From a checkpoint of a small transformer trained on Wikipedia.
Size: 15 layers, width 384, 12 heads of 32 (6 for keys and values), 21.8M parameters.
Architecture: RMSNorm before each block, rotary positions, untied embeddings.
Training: 508M tokens, 7746 steps.
Each number is 50 + 12 x the weight over its row's rms, rounded and kept within 0 to 99. Layers, rows and columns count from 0. The size before them is the row's rms in percent of the matrix's.

# q: layer 12 attention query, 384x384, rms 0.0184, rows 140-159,171-191, columns 192-287
# k: layer 12 attention key, 192x384, rms 0.0172, rows 75-95, columns 192-287
# v: layer 12 attention value, 192x384, rms 0.0442, rows 64-67, columns 192-287
# o: layer 12 attention output (transposed), 384x384, rms 0.108, rows 128-130,160-162, columns 192-287
q171 132:36 53 51 37 69 51 63 50 51 32 44 53 46 60 48 52 37 56 57 56 50 53 72 39 62 43 66 41 57 56 38 48 50 64 36 19 75 64 57 57 40 36 41 38 41 39 29 47 61 63 37 40 51 71 58 67 59 36 19 34 58 62 49 50 47 60 53 54 54 50 51 42 58 51 58 29 28 28 34 39 70 69 60 38 49 41 80 66 59 75 49 40 53 46 44 48
k75 144:65 49 61 65 48 56 67 35 58 43 36 44 34 64 55 52 70 37 42 49 50 47 55 65 49 71 52 50 49 39 58 55 49 40 51 22 55 56 77 41 43 55 44 60 47 41 41 48 40 42 57 35 44 47 34 48 67 46 43 58 52 58 36 58 49 47 42 31 70 55 46 51 77 50 28 47 36 53 51 34 37 38 40 59 47 49 57 70 45 57 44 55 43 32 43 71
q140 130:54 57 51 24 41 39 49 45 59 30 52 65 37 42 34 33 40 45 44 43 67 49 16 62 57 66 70 36 47 50 49 52 52 45 55 47 43 42 66 62 45 44 53 49 43 56 62 48 62 53 54 57 79 46 66 25 36 57 78 51 47 57 25 44 59 48 43 54 57 30 66 50 46 51 38 33 34 46 38 42 70 34 50 43 71 60 44 65 62 32 42 53 36 40 45 56
q172 130:52 54 46 35 35 48 48 47 63 31 54 66 37 42 36 45 43 58 43 40 68 45 18 64 67 71 67 50 39 59 65 57 52 39 48 51 47 33 73 70 54 44 51 57 46 60 56 43 52 56 59 63 77 46 74 27 32 55 80 59 49 54 29 50 70 38 50 58 58 34 71 48 37 45 45 32 27 53 44 48 65 44 55 41 74 52 40 80 60 31 54 43 40 40 36 53
k76 147:44 47 20 60 72 49 53 39 48 41 46 55 56 56 55 43 69 43 57 41 50 45 59 33 43 41 45 48 54 51 63 76 45 55 63 58 56 55 46 38 35 34 34 38 43 60 55 51 72 44 56 49 53 44 53 47 54 54 52 42 45 50 51 34 36 45 60 45 60 52 39 51 55 30 61 48 42 54 53 59 72 22 49 74 37 54 37 52 14 49 44 67 47 32 68 36
q141 135:54 56 46 43 40 44 65 22 30 49 62 48 71 77 55 45 69 60 62 59 58 58 47 62 54 38 58 60 50 47 64 54 40 52 31 44 38 14 34 30 55 63 59 52 59 31 33 62 50 70 42 74 45 42 24 50 55 43 42 68 37 51 57 36 38 51 63 43 47 43 64 58 33 45 39 44 45 40 36 42 36 73 43 44 49 64 46 49 65 27 37 37 64 42 49 46
q173 138:57 49 47 27 36 40 72 27 36 50 60 36 70 70 53 50 70 59 60 49 51 68 41 49 45 36 62 55 45 51 66 54 33 50 36 41 43 27 30 24 50 66 58 59 50 34 32 60 52 75 46 70 40 42 27 50 55 46 41 72 30 55 61 39 40 51 59 45 56 42 65 49 31 45 50 37 43 49 44 38 50 72 52 45 49 62 53 50 67 36 43 43 75 45 48 51
k77 157:58 55 58 52 37 58 54 77 55 67 47 41 43 30 50 43 55 55 37 59 46 68 37 39 53 65 40 55 50 49 64 44 36 49 53 56 31 35 42 45 55 45 53 58 46 29 52 49 57 59 63 56 65 49 44 41 55 32 48 49 39 59 44 31 34 44 62 45 47 53 49 53 32 61 44 75 56 54 59 48 47 62 38 16 86 33 54 48 47 50 61 34 41 35 38 57
q142 131:31 72 39 44 49 41 38 58 44 49 18 47 39 74 64 56 74 43 41 34 56 63 54 68 63 39 61 54 63 45 64 56 43 55 41 65 53 56 43 38 62 64 45 67 41 57 60 43 61 28 27 68 49 26 59 18 49 60 40 58 23 41 61 41 37 53 54 41 64 49 42 32 75 32 50 59 40 66 51 36 39 51 77 47 47 51 67 63 30 47 48 36 32 42 36 74
q174 134:34 73 40 42 45 48 32 64 46 43 24 45 41 75 70 60 71 41 42 31 53 53 52 64 56 43 62 55 52 51 64 57 39 53 38 67 50 57 45 44 65 61 48 64 40 58 62 44 58 34 31 68 51 27 63 29 48 47 39 62 31 36 63 36 35 53 51 41 51 55 37 27 76 42 54 60 31 61 61 44 39 58 75 48 50 49 70 58 32 59 36 34 34 51 34 76
k78 149:58 67 54 55 45 46 66 42 55 67 41 53 53 60 57 46 42 49 51 31 57 36 54 52 35 49 39 48 33 55 71 42 66 48 29 45 35 51 50 71 72 53 56 58 52 47 25 39 59 54 53 44 54 58 61 35 37 64 44 25 41 42 49 44 43 54 41 59 34 57 67 48 41 47 20 61 54 31 62 40 36 24 50 58 74 63 49 47 59 54 48 53 58 49 28 58
q143 132:32 33 26 64 34 59 30 29 47 45 47 48 54 39 42 48 51 76 41 36 51 42 29 51 49 35 46 39 32 49 53 51 48 48 69 33 39 27 56 48 91 58 31 39 61 59 82 64 49 46 44 27 38 46 50 65 35 57 49 43 35 56 69 44 55 57 30 48 60 42 38 50 55 47 57 66 38 51 48 69 57 61 64 52 54 48 63 77 42 28 58 72 47 39 50 46
q175 133:33 37 30 69 38 56 28 24 35 40 50 44 54 43 45 51 51 71 48 39 49 52 20 43 51 32 38 34 29 49 52 51 44 51 72 31 42 25 50 52 81 71 37 42 73 56 67 61 45 47 45 33 40 39 46 60 43 55 56 42 33 55 73 39 61 56 38 54 60 40 31 37 54 48 46 73 44 54 52 68 56 65 64 60 53 51 59 82 44 32 56 80 46 52 47 40
k79 153:42 18 43 57 29 67 48 48 63 53 46 29 53 44 49 42 63 51 46 49 72 45 56 36 49 72 34 25 50 47 56 36 39 55 48 43 67 54 55 31 68 48 54 54 57 62 70 37 52 47 47 70 37 54 34 52 43 55 45 19 37 37 45 22 38 49 40 35 61 45 69 57 51 54 50 57 53 46 59 53 70 55 54 45 47 31 47 57 32 26 44 46 51 46 61 56
q144 065:65 53 40 51 75 50 49 47 73 51 45 55 55 60 61 37 41 32 52 61 55 44 45 43 46 47 50 42 49 42 64 51 33 31 54 50 49 44 49 76 30 59 69 56 50 64 35 48 42 27 42 53 28 47 34 45 65 37 83 30 33 59 56 35 68 64 59 46 52 61 34 45 52 69 54 21 56 59 64 31 72 36 40 42 53 58 42 40 55 43 49 55 47 69 60 51
q176 050:51 58 49 68 38 55 47 40 37 66 32 41 61 50 43 70 47 57 63 62 50 54 45 47 59 59 50 48 53 73 62 37 43 50 60 66 47 40 74 42 50 68 36 49 46 24 49 65 66 50 53 42 70 94 83 40 53 55 45 63 52 51 41 49 51 28 54 51 51 37 37 58 55 61 67 40 50 20 55 66 35 45 59 57 37 45 60 39 56 44 60 58 64 61 38 56
k80 041:39 57 45 49 51 55 39 44 49 38 57 27 57 59 65 52 57 40 65 22 57 57 31 53 38 75 29 54 24 60 43 38 63 69 53 51 52 33 36 48 57 41 31 53 63 27 52 51 44 58 56 61 55 39 40 45 78 63 29 27 52 56 53 76 33 63 60 54 18 43 60 53 48 50 52 38 54 70 61 55 39 72 55 66 53 54 57 65 48 49 43 63 47 45 57 49
q145 076:54 34 56 51 53 33 43 44 54 55 38 62 40 67 42 68 44 42 44 35 60 54 56 50 50 51 64 52 48 73 42 43 65 63 57 53 28 39 53 44 56 58 64 38 64 56 56 47 33 40 59 49 28 42 52 38 36 56 60 55 43 44 44 70 54 55 64 62 44 40 48 34 51 44 54 56 32 49 54 43 53 53 45 23 50 69 55 62 56 62 39 60 57 47 37 39
q177 051:38 64 50 57 62 70 44 35 49 46 78 55 39 45 61 55 46 57 50 51 43 63 45 18 42 50 63 55 43 33 34 72 42 33 55 76 53 53 42 35 46 48 47 57 25 54 69 52 40 63 38 40 34 54 23 39 62 74 48 50 39 61 34 30 48 37 45 43 35 53 33 54 40 57 63 38 57 54 38 59 48 52 48 58 48 45 40 66 34 49 57 50 47 60 46 57
k81 043:59 31 45 61 34 48 54 44 49 46 60 37 39 40 49 30 40 55 52 64 57 59 55 50 51 44 53 51 29 52 78 49 44 49 36 28 59 54 51 35 63 53 56 45 58 54 73 59 44 59 47 60 62 43 73 73 47 38 61 56 68 36 66 58 36 65 33 52 85 65 62 36 36 60 60 48 58 64 26 57 57 52 52 62 45 53 60 51 37 62 56 63 64 31 59 13
q146 084:36 49 57 63 69 48 34 61 83 63 40 58 57 69 39 51 47 27 50 48 65 43 63 61 55 77 62 38 53 56 81 53 60 45 43 50 44 36 54 39 58 53 44 34 78 44 51 54 45 45 45 54 37 51 73 60 53 25 43 53 53 38 53 53 42 57 70 48 48 34 59 55 53 47 27 47 52 61 55 45 57 37 46 60 68 54 59 36 50 52 50 35 49 42 41 55
q178 056:54 56 60 48 41 54 57 20 41 56 67 52 46 51 53 62 63 34 57 53 61 61 42 63 65 35 43 53 73 40 49 64 32 35 60 48 57 44 20 52 34 36 81 56 44 55 50 42 58 76 30 39 39 35 40 43 50 74 62 57 45 55 22 51 36 56 36 57 32 60 48 70 52 44 61 55 39 40 55 39 37 69 48 39 41 60 26 41 49 70 41 44 53 68 55 40
k82 045:55 29 42 34 78 64 20 34 50 67 28 58 43 47 39 35 44 50 59 70 60 43 47 59 26 38 48 48 56 60 59 50 53 54 41 58 67 35 54 36 65 70 30 45 65 51 67 49 38 50 51 32 30 42 51 46 71 61 56 57 54 34 53 68 37 52 54 57 43 65 46 40 34 58 47 53 74 54 54 40 51 24 67 49 69 68 56 75 45 68 53 71 49 49 44 36
q147 079:63 30 53 55 49 46 53 67 45 59 50 37 40 24 29 53 47 21 35 41 68 43 64 65 52 54 48 45 53 53 51 44 59 50 63 56 64 54 61 49 31 53 26 37 59 39 40 42 39 38 58 52 45 41 47 45 63 47 58 56 34 41 41 54 60 32 50 32 48 51 48 63 53 66 44 56 57 70 47 55 46 30 43 64 45 50 70 30 60 48 60 54 62 44 65 31
q179 060:71 47 45 47 58 54 39 32 57 42 40 65 37 69 43 33 40 54 41 72 37 58 59 73 51 58 51 45 56 50 71 44 48 33 46 47 51 45 38 45 53 51 74 42 53 58 70 62 52 60 44 53 44 50 35 46 40 57 44 43 50 34 33 49 35 47 08 61 50 54 63 66 49 52 46 50 39 49 48 42 33 53 47 42 49 50 21 86 56 82 48 48 48 50 34 69
k83 047:31 56 55 54 64 51 25 59 40 40 55 35 69 43 54 53 58 63 64 73 33 61 42 52 42 38 58 55 50 50 49 64 57 40 50 62 43 38 46 55 57 41 64 41 39 53 60 56 53 56 48 59 51 50 45 72 52 82 49 43 63 23 54 53 37 28 48 54 40 43 70 48 29 62 37 26 65 62 47 48 51 55 47 54 40 47 33 64 40 54 66 45 61 56 72 60
q148 089:37 64 59 58 69 61 36 38 33 63 35 53 60 63 46 32 57 36 59 57 55 47 55 65 43 52 71 50 50 69 61 64 51 54 50 59 31 45 56 46 47 42 45 44 70 51 73 25 55 48 23 64 43 63 59 56 54 40 48 50 54 37 59 64 48 43 40 64 52 34 61 62 55 45 45 37 68 61 51 27 48 53 40 50 61 71 48 68 62 81 45 52 48 49 19 55
q180 054:31 63 47 19 22 65 39 50 56 40 61 39 45 24 63 66 67 41 55 37 40 67 49 27 66 53 59 44 35 51 44 31 60 63 54 46 54 48 36 54 53 36 32 59 61 64 57 44 51 58 69 25 45 28 32 41 51 76 39 48 53 70 37 32 55 43 34 32 26 62 51 35 52 45 54 50 41 51 71 40 47 50 53 52 66 55 35 55 49 40 38 41 58 53 66 34
k84 057:42 39 40 52 25 58 61 53 42 51 47 64 41 55 38 56 31 49 54 26 58 47 55 56 44 48 59 61 50 55 76 60 31 29 52 51 55 45 64 59 51 81 51 51 47 43 53 47 40 58 55 54 53 32 38 41 34 37 64 54 63 56 45 47 27 76 55 47 33 49 40 53 65 48 54 68 54 23 55 60 53 60 64 41 55 44 47 36 42 58 51 52 66 41 54 51
q149 107:49 39 52 44 48 35 54 42 42 67 51 45 39 47 32 52 50 39 60 41 63 41 64 51 55 72 63 56 29 55 76 49 48 41 47 77 42 44 61 42 46 45 67 59 53 40 55 48 69 43 39 44 44 47 74 46 65 38 33 38 49 41 47 69 63 57 47 37 53 26 57 44 50 54 30 34 48 56 53 42 67 38 49 45 59 45 59 56 53 56 61 45 54 41 53 51
q181 087:60 66 58 44 67 68 40 45 54 32 56 57 35 37 35 50 55 54 42 65 34 42 51 51 58 46 37 52 70 43 51 54 33 31 58 63 59 49 24 40 33 41 59 48 81 55 64 40 55 82 38 35 58 49 22 48 45 80 37 42 44 52 43 59 40 28 02 59 53 55 53 65 46 65 65 40 37 35 45 53 33 40 40 34 39 40 40 64 55 62 43 56 54 55 39 58
k85 074:48 46 51 52 57 39 59 35 57 65 43 75 38 44 49 50 38 43 45 34 53 42 51 53 62 50 62 61 43 43 71 43 45 54 47 73 52 59 63 42 36 80 17 63 60 57 56 30 50 51 50 46 45 40 47 39 54 43 69 61 35 40 47 22 53 35 78 47 27 54 45 54 56 59 61 70 60 45 67 39 42 75 53 44 87 53 64 48 68 71 48 42 41 69 50 57
q150 087:65 54 39 28 42 58 50 67 51 47 67 44 53 40 57 73 49 86 48 47 45 59 50 48 50 51 28 54 56 51 29 50 43 49 63 44 56 56 52 64 68 47 51 50 39 44 44 43 44 74 58 46 58 53 58 46 46 68 31 53 51 52 56 49 60 59 46 39 54 35 53 32 40 56 50 61 59 49 34 51 55 58 48 55 22 38 46 62 38 15 53 54 53 49 40 56
q182 054:44 60 45 44 38 45 67 63 27 44 44 44 69 65 40 30 54 47 41 47 56 40 60 58 40 47 30 34 33 31 33 30 44 41 62 51 46 73 71 59 40 44 67 64 50 67 37 48 65 42 63 62 52 45 71 47 44 41 65 42 40 57 50 66 49 52 47 37 44 23 45 40 21 50 52 53 47 44 55 40 49 59 58 67 38 46 67 62 43 50 60 58 58 45 62 58
k86 070:47 37 51 46 68 41 39 54 57 51 44 44 58 59 59 62 63 62 56 65 48 39 58 58 63 57 47 56 41 54 69 43 63 43 46 33 49 21 70 34 51 33 38 38 55 26 37 64 37 50 37 46 60 46 56 36 47 60 62 57 50 42 66 46 50 47 65 57 44 61 61 36 43 52 24 25 50 78 67 48 47 24 47 32 57 30 56 55 56 42 63 54 45 40 50 32
q151 121:58 49 56 59 41 58 42 48 62 62 75 65 57 49 64 81 27 61 46 33 46 53 40 52 46 45 59 55 59 59 50 64 35 46 36 55 27 55 63 52 53 42 57 31 67 21 48 46 44 60 42 47 42 64 60 60 55 51 28 62 47 63 64 54 57 75 52 60 54 51 52 43 57 49 29 40 51 55 25 46 66 47 54 30 29 33 49 39 45 48 46 54 57 61 56 49
q183 085:53 67 51 37 48 49 38 68 65 54 48 56 41 48 57 59 41 74 45 38 49 68 45 63 59 50 69 42 44 57 41 44 66 48 56 37 44 82 70 52 70 54 52 38 52 41 53 41 24 40 47 49 29 58 68 68 31 48 68 50 59 54 41 67 61 54 47 56 37 36 38 52 49 48 39 34 52 55 60 46 47 36 58 71 45 56 34 60 57 51 45 47 62 82 48 53
k87 098:38 66 51 51 52 51 56 40 51 54 60 53 44 49 52 54 42 32 43 48 60 57 57 53 42 46 52 36 53 42 45 65 62 54 62 54 63 47 83 60 53 34 39 48 43 59 52 61 34 59 64 29 78 57 51 51 28 59 53 46 36 56 74 57 47 55 53 63 44 54 69 42 73 35 49 51 64 48 37 53 66 48 42 36 59 35 35 41 53 63 57 53 65 47 66 54
q152 124:63 45 68 59 46 53 35 51 58 52 79 78 42 42 60 66 42 61 53 41 41 57 46 44 50 37 64 52 59 53 45 62 35 44 51 50 23 60 65 51 48 47 68 32 82 18 64 31 41 63 42 35 39 75 55 67 44 52 51 55 42 66 60 64 45 74 46 57 49 61 60 52 57 50 38 40 44 57 38 35 61 44 56 39 31 47 40 50 46 45 51 60 66 60 65 52
q184 082:62 60 47 30 61 44 34 65 57 44 53 64 32 54 49 69 59 62 36 38 45 56 43 54 58 48 62 48 38 62 54 38 69 40 73 50 58 69 65 57 56 66 57 38 43 43 46 38 38 41 52 59 44 59 63 62 47 51 71 44 59 52 45 73 59 34 51 60 42 51 39 59 48 47 39 41 35 45 62 51 61 35 56 69 40 47 31 73 71 57 52 43 79 77 37 50
k88 096:50 64 64 39 56 53 60 48 59 54 59 49 56 27 58 26 36 43 43 39 68 47 54 54 36 40 42 48 54 33 57 78 60 66 66 37 55 48 55 67 48 41 36 59 35 51 47 68 54 50 66 36 63 52 36 49 44 58 45 37 38 59 57 64 53 44 54 57 36 51 51 48 67 43 49 58 47 41 30 49 66 70 47 58 48 39 15 55 43 72 56 47 68 52 55 52
q153 127:42 43 51 52 31 73 42 43 63 63 48 27 56 31 34 50 26 59 50 49 45 44 39 47 36 49 41 60 34 38 50 63 37 73 22 36 38 52 61 54 75 38 53 59 48 36 42 59 52 59 41 37 46 40 48 42 61 60 45 55 48 55 46 25 61 58 51 56 51 29 39 40 29 45 38 49 57 58 35 53 49 47 53 51 48 52 75 41 40 59 43 55 25 52 45 57
q185 108:38 50 65 41 34 60 55 28 51 52 40 40 54 37 66 40 40 56 58 57 48 72 37 60 42 68 50 54 40 37 32 66 48 64 50 34 43 60 66 47 60 39 55 62 48 57 48 59 37 45 35 44 40 40 47 48 43 48 61 49 41 57 50 44 61 59 42 59 56 40 55 21 39 48 49 37 73 53 46 45 38 46 48 62 62 58 65 46 32 61 35 55 20 49 47 59
k89 143:51 68 39 47 37 39 77 32 57 63 59 34 48 74 47 68 36 36 37 46 53 56 51 43 30 53 36 43 58 59 41 37 79 41 51 52 53 49 84 60 54 50 48 57 36 46 43 56 54 49 44 31 41 40 44 45 30 33 49 59 58 59 55 42 48 38 54 61 48 37 58 36 44 50 51 43 58 55 60 48 36 43 52 34 53 49 56 50 46 58 59 59 47 37 45 57
q154 130:46 61 33 44 49 59 30 63 57 63 41 51 41 28 45 82 65 46 54 43 45 42 48 57 31 39 51 62 55 58 56 57 63 46 46 44 42 52 57 53 61 65 31 43 52 42 42 46 59 57 45 34 64 53 28 59 68 42 54 45 53 46 44 49 54 62 65 78 56 54 55 50 58 58 40 46 35 26 40 47 55 43 45 58 54 41 49 68 55 50 59 58 73 54 31 71
q186 133:40 69 31 42 53 63 45 60 75 63 35 41 45 33 50 96 68 55 59 54 46 41 54 53 33 34 56 66 47 54 43 53 61 49 52 47 34 57 55 50 65 60 33 43 49 41 51 43 66 53 54 32 70 59 25 61 52 48 56 48 57 41 40 45 48 67 64 69 53 54 32 52 61 55 52 46 33 18 37 47 45 38 36 57 57 49 43 63 54 40 65 62 72 54 37 59
k90 149:38 43 39 55 58 13 27 78 46 49 56 53 27 56 42 70 63 39 65 58 36 59 64 65 41 44 53 46 40 53 39 63 71 58 55 49 55 48 52 40 68 71 48 39 42 45 52 47 37 60 53 38 52 48 44 44 43 29 51 56 46 53 42 41 56 57 32 69 34 62 37 61 61 54 37 65 64 45 66 47 57 78 47 48 77 15 46 46 60 43 49 55 43 47 58 56
q155 123:58 42 39 59 42 56 65 47 35 56 69 61 40 37 30 64 58 51 40 50 34 36 34 65 66 69 64 74 48 34 53 49 51 28 50 39 34 65 34 44 55 40 47 52 48 41 55 60 65 52 70 43 41 45 32 38 47 47 55 66 34 38 28 37 64 54 58 39 44 54 39 62 53 37 49 28 73 79 35 57 56 52 63 43 44 54 37 59 48 49 46 63 67 23 67 62
q187 128:60 36 41 69 42 54 51 46 43 56 66 67 48 36 24 56 67 51 49 49 35 41 28 59 64 67 55 76 56 39 53 58 54 26 51 40 20 58 33 49 55 48 57 57 47 35 53 55 57 45 65 50 39 49 29 27 42 38 52 70 35 61 26 32 67 56 60 46 46 57 36 52 48 30 45 30 87 71 42 51 55 46 61 47 46 56 41 58 39 45 44 60 64 27 71 71
k91 147:44 72 53 46 46 46 48 55 49 54 68 31 55 29 41 40 51 61 39 60 80 58 52 62 65 61 50 44 30 40 47 51 53 51 52 59 37 56 16 16 29 43 57 40 68 43 46 42 62 51 51 75 66 43 60 41 57 46 49 33 49 49 50 57 68 39 47 56 54 47 55 40 50 51 58 41 53 56 57 46 48 40 59 52 19 45 41 66 58 57 09 55 56 49 61 51
q156 131:52 58 34 30 47 45 37 71 43 59 63 48 47 66 52 55 53 62 63 36 66 46 49 37 58 48 41 45 54 44 38 67 48 50 50 34 38 51 62 59 42 36 37 61 70 41 51 39 54 58 85 75 52 54 42 45 48 62 41 67 39 66 46 72 42 43 41 49 61 66 44 44 63 43 49 47 57 45 47 42 60 40 54 51 61 43 75 48 55 54 64 39 65 29 46 49
q188 136:52 58 27 28 55 50 52 72 54 67 62 41 49 57 47 57 59 62 58 35 61 34 51 41 63 50 49 42 52 40 46 73 52 40 53 42 44 51 54 58 41 40 40 59 58 46 46 42 46 63 82 58 45 57 49 44 49 63 37 62 35 56 63 79 37 38 53 47 51 63 49 49 59 50 44 48 55 41 44 51 63 51 68 58 57 37 75 39 49 55 73 35 61 33 49 43
k92 143:26 41 51 40 34 50 45 56 35 65 42 82 52 66 52 47 47 50 70 65 53 46 36 36 64 43 43 44 66 42 72 42 44 65 54 66 50 42 53 48 39 44 49 54 47 41 52 41 46 44 55 61 52 58 65 50 32 47 54 60 62 64 45 64 42 48 44 62 56 57 63 33 49 58 30 43 32 45 78 23 40 46 31 69 32 46 35 58 77 55 48 41 53 59 44 43
q157 135:43 42 45 77 46 34 47 52 75 42 40 83 41 72 37 48 50 28 47 35 28 51 53 37 35 42 44 61 50 31 53 47 65 53 53 66 34 54 41 66 61 44 45 73 53 58 75 56 35 66 19 52 44 54 63 41 33 50 45 69 72 50 47 33 56 58 57 69 41 58 62 47 49 54 69 28 49 62 60 39 70 22 38 41 49 49 53 48 45 41 70 38 71 53 56 65
q189 135:39 41 42 76 44 39 46 50 52 44 33 80 42 62 39 53 47 25 42 39 31 54 47 40 38 44 47 58 58 27 61 50 73 56 61 61 34 60 47 77 59 51 55 74 42 68 72 56 36 64 16 51 31 59 62 45 37 58 38 61 65 47 43 37 71 56 62 72 45 62 63 43 57 50 64 22 45 64 55 38 71 27 36 40 46 52 62 37 45 44 74 39 64 51 48 73
k93 152:41 62 49 42 47 41 49 65 45 49 36 59 51 36 44 33 51 65 32 24 51 39 51 41 31 75 71 28 44 61 44 54 44 49 37 53 28 31 56 49 55 72 56 53 57 38 40 51 46 43 59 52 61 50 59 55 39 45 35 61 59 57 52 42 48 70 38 80 35 58 55 65 54 61 37 41 51 55 64 57 79 54 38 45 56 33 28 52 65 63 52 36 77 55 63 39
q158 135:42 55 69 59 44 58 50 35 54 40 66 57 41 62 64 44 31 48 44 59 54 50 42 60 54 63 61 57 51 71 59 43 66 46 34 52 51 58 42 56 44 42 61 55 53 47 46 52 39 36 50 61 71 44 49 67 41 48 36 51 46 36 67 26 53 43 39 63 52 83 72 57 79 35 71 51 67 45 48 62 57 60 51 28 51 39 36 34 44 48 55 58 42 44 62 29
q190 149:47 49 69 48 40 60 56 31 59 43 71 62 38 54 64 38 34 51 45 54 47 55 42 59 48 64 53 50 55 66 56 46 56 43 34 60 50 63 42 58 51 44 57 49 53 46 53 52 43 35 52 58 74 43 50 59 49 49 36 48 43 33 65 34 61 43 38 56 44 79 69 70 75 35 74 49 62 36 42 65 59 54 43 25 57 36 40 39 42 56 63 59 46 50 72 37
k94 159:46 64 45 75 44 35 62 52 38 41 39 65 40 35 57 46 36 52 58 28 65 34 40 43 57 40 47 50 41 72 43 47 30 71 38 44 48 43 48 33 37 49 72 60 63 50 46 77 52 53 48 77 52 45 32 48 35 64 37 45 48 41 46 57 45 42 25 45 58 68 47 73 54 49 53 49 48 42 52 50 59 67 48 54 51 11 51 38 50 54 66 56 54 58 35 59
q159 132:34 64 52 66 62 56 31 67 39 54 33 51 40 39 42 45 47 34 42 38 68 51 41 37 42 39 41 55 56 23 51 46 25 40 51 65 48 45 60 74 51 68 44 70 55 44 38 54 40 40 45 52 60 47 65 35 46 68 30 41 64 48 72 38 55 74 67 71 63 50 55 47 59 56 56 61 59 58 71 58 43 39 58 49 38 46 40 45 72 59 54 43 55 52 55 45
q191 136:36 64 54 60 65 55 25 66 40 60 33 55 45 39 54 42 51 33 44 45 67 58 34 34 39 32 38 59 48 20 58 46 29 47 51 66 52 47 61 72 54 68 44 65 52 40 31 51 35 42 40 57 60 47 63 28 48 67 29 48 69 45 60 40 50 76 57 79 59 53 57 32 61 63 58 66 64 51 68 57 42 48 56 45 47 46 44 44 64 55 53 43 58 53 53 58
k95 150:51 85 49 56 49 49 47 51 51 70 43 50 41 34 54 57 45 49 60 46 35 46 47 76 47 59 29 59 26 54 38 61 56 30 53 47 37 33 39 87 49 58 29 50 49 59 54 21 59 50 38 54 33 44 58 46 40 49 47 48 47 63 48 48 58 50 44 61 39 51 42 57 68 54 28 44 67 60 46 36 47 59 48 48 61 37 52 59 83 23 63 50 48 56 45 37
v64 120:60 33 41 37 44 41 44 57 50 35 61 73 69 54 51 37 66 52 27 20 18 42 38 45 36 45 33 44 52 42 31 45 66 45 73 52 43 32 41 48 66 39 35 30 56 53 81 59 17 33 46 65 45 46 48 48 63 62 19 33 53 60 43 61 58 57 42 44 51 40 53 51 47 47 59 51 35 45 63 68 51 51 47 53 54 55 40 54 34 61 42 57 42 60 60 49
o128 109:49 59 49 45 59 66 35 48 36 51 52 53 74 51 52 83 60 50 58 51 52 53 40 45 62 44 66 67 34 46 81 55 66 58 37 39 40 63 52 51 38 50 50 45 53 52 52 41 74 54 37 38 46 53 45 34 41 48 68 53 70 54 30 40 35 33 75 53 58 58 73 35 39 36 40 49 44 48 71 39 37 50 39 41 61 36 69 59 57 63 38 56 64 57 52 52
o160 125:51 59 54 48 62 60 28 54 38 50 43 64 70 41 43 87 50 66 56 58 58 50 45 47 46 39 56 77 40 45 64 52 70 54 50 36 54 71 61 46 47 47 61 53 80 55 45 50 66 53 47 59 43 40 57 46 43 42 59 43 66 50 18 37 40 40 64 36 35 56 53 27 46 37 33 56 46 58 80 35 35 38 51 48 71 40 73 63 57 53 41 55 49 66 42 61
v65 120:39 49 42 54 48 51 48 42 41 36 46 53 53 47 62 31 32 48 45 30 51 54 49 81 53 72 51 59 52 55 51 55 43 63 51 39 32 54 55 76 56 53 53 59 50 52 52 36 48 65 47 49 55 36 43 58 27 61 51 42 55 49 62 43 37 35 52 49 67 50 54 37 33 60 62 52 50 57 41 58 64 41 54 54 49 34 53 74 41 26 57 33 34 70 50 56
o129 106:57 67 47 45 49 29 49 54 55 54 52 59 33 47 53 78 42 63 44 48 31 33 54 44 77 41 53 57 63 42 38 50 40 26 35 33 42 34 60 45 56 44 28 66 45 74 49 53 47 44 64 44 49 52 68 40 62 39 60 49 29 43 43 41 26 43 50 38 44 58 53 35 54 70 32 49 55 36 41 43 63 47 50 28 63 55 47 46 52 53 61 53 26 37 41 50
o161 123:67 54 39 56 58 40 44 62 64 68 42 60 34 57 49 75 53 74 55 58 47 31 75 43 82 51 48 59 71 49 22 51 47 25 40 36 55 45 49 33 45 49 46 61 41 69 67 51 49 53 62 37 47 59 66 49 70 45 64 38 36 53 43 46 30 46 52 38 50 63 55 42 40 60 27 51 45 52 39 38 67 48 59 39 58 46 53 62 39 49 48 44 49 42 40 48
v66 118:33 64 25 29 56 57 47 55 41 45 48 56 63 53 53 59 38 40 60 33 52 45 64 54 50 58 54 49 30 54 63 45 57 43 58 54 34 36 54 36 65 64 47 51 42 58 40 51 56 71 58 68 48 85 39 64 63 30 62 37 32 38 30 80 62 56 59 44 52 51 42 62 54 60 44 48 51 36 48 50 37 69 55 65 49 68 60 46 43 53 38 70 45 62 41 71
o130 108:54 33 47 65 43 39 28 53 20 55 47 44 40 32 57 40 79 57 39 69 59 69 66 69 41 40 48 75 47 43 38 28 53 73 54 60 41 76 48 55 43 44 47 43 48 35 42 48 41 49 51 46 44 39 63 49 47 48 48 57 65 54 45 51 32 83 58 66 40 39 69 34 65 67 59 43 71 61 05 41 53 58 54 30 55 54 26 43 63 67 60 39 54 49 61 67
o162 124:50 46 43 72 48 40 28 36 38 52 64 50 55 35 58 36 92 62 23 61 41 61 49 53 38 44 50 87 58 61 25 28 63 83 60 53 53 83 54 63 43 33 34 45 42 41 53 45 46 36 57 51 50 42 55 58 51 46 51 48 64 48 50 47 28 77 64 59 46 40 53 37 49 60 44 58 62 56 01 43 48 46 48 26 51 56 30 44 48 65 60 53 62 51 52 63
v67 119:62 45 68 62 47 64 56 34 57 60 55 67 57 32 46 52 50 55 73 47 73 49 44 46 57 63 54 46 35 60 41 35 66 41 46 49 46 65 51 37 53 44 74 81 49 48 35 63 31 30 59 46 63 35 57 58 50 66 57 44 64 70 47 59 31 37 34 56 63 47 46 56 59 80 43 35 74 85 41 24 67 40 53 47 42 48 45 36 32 74 42 62 50 44 50 68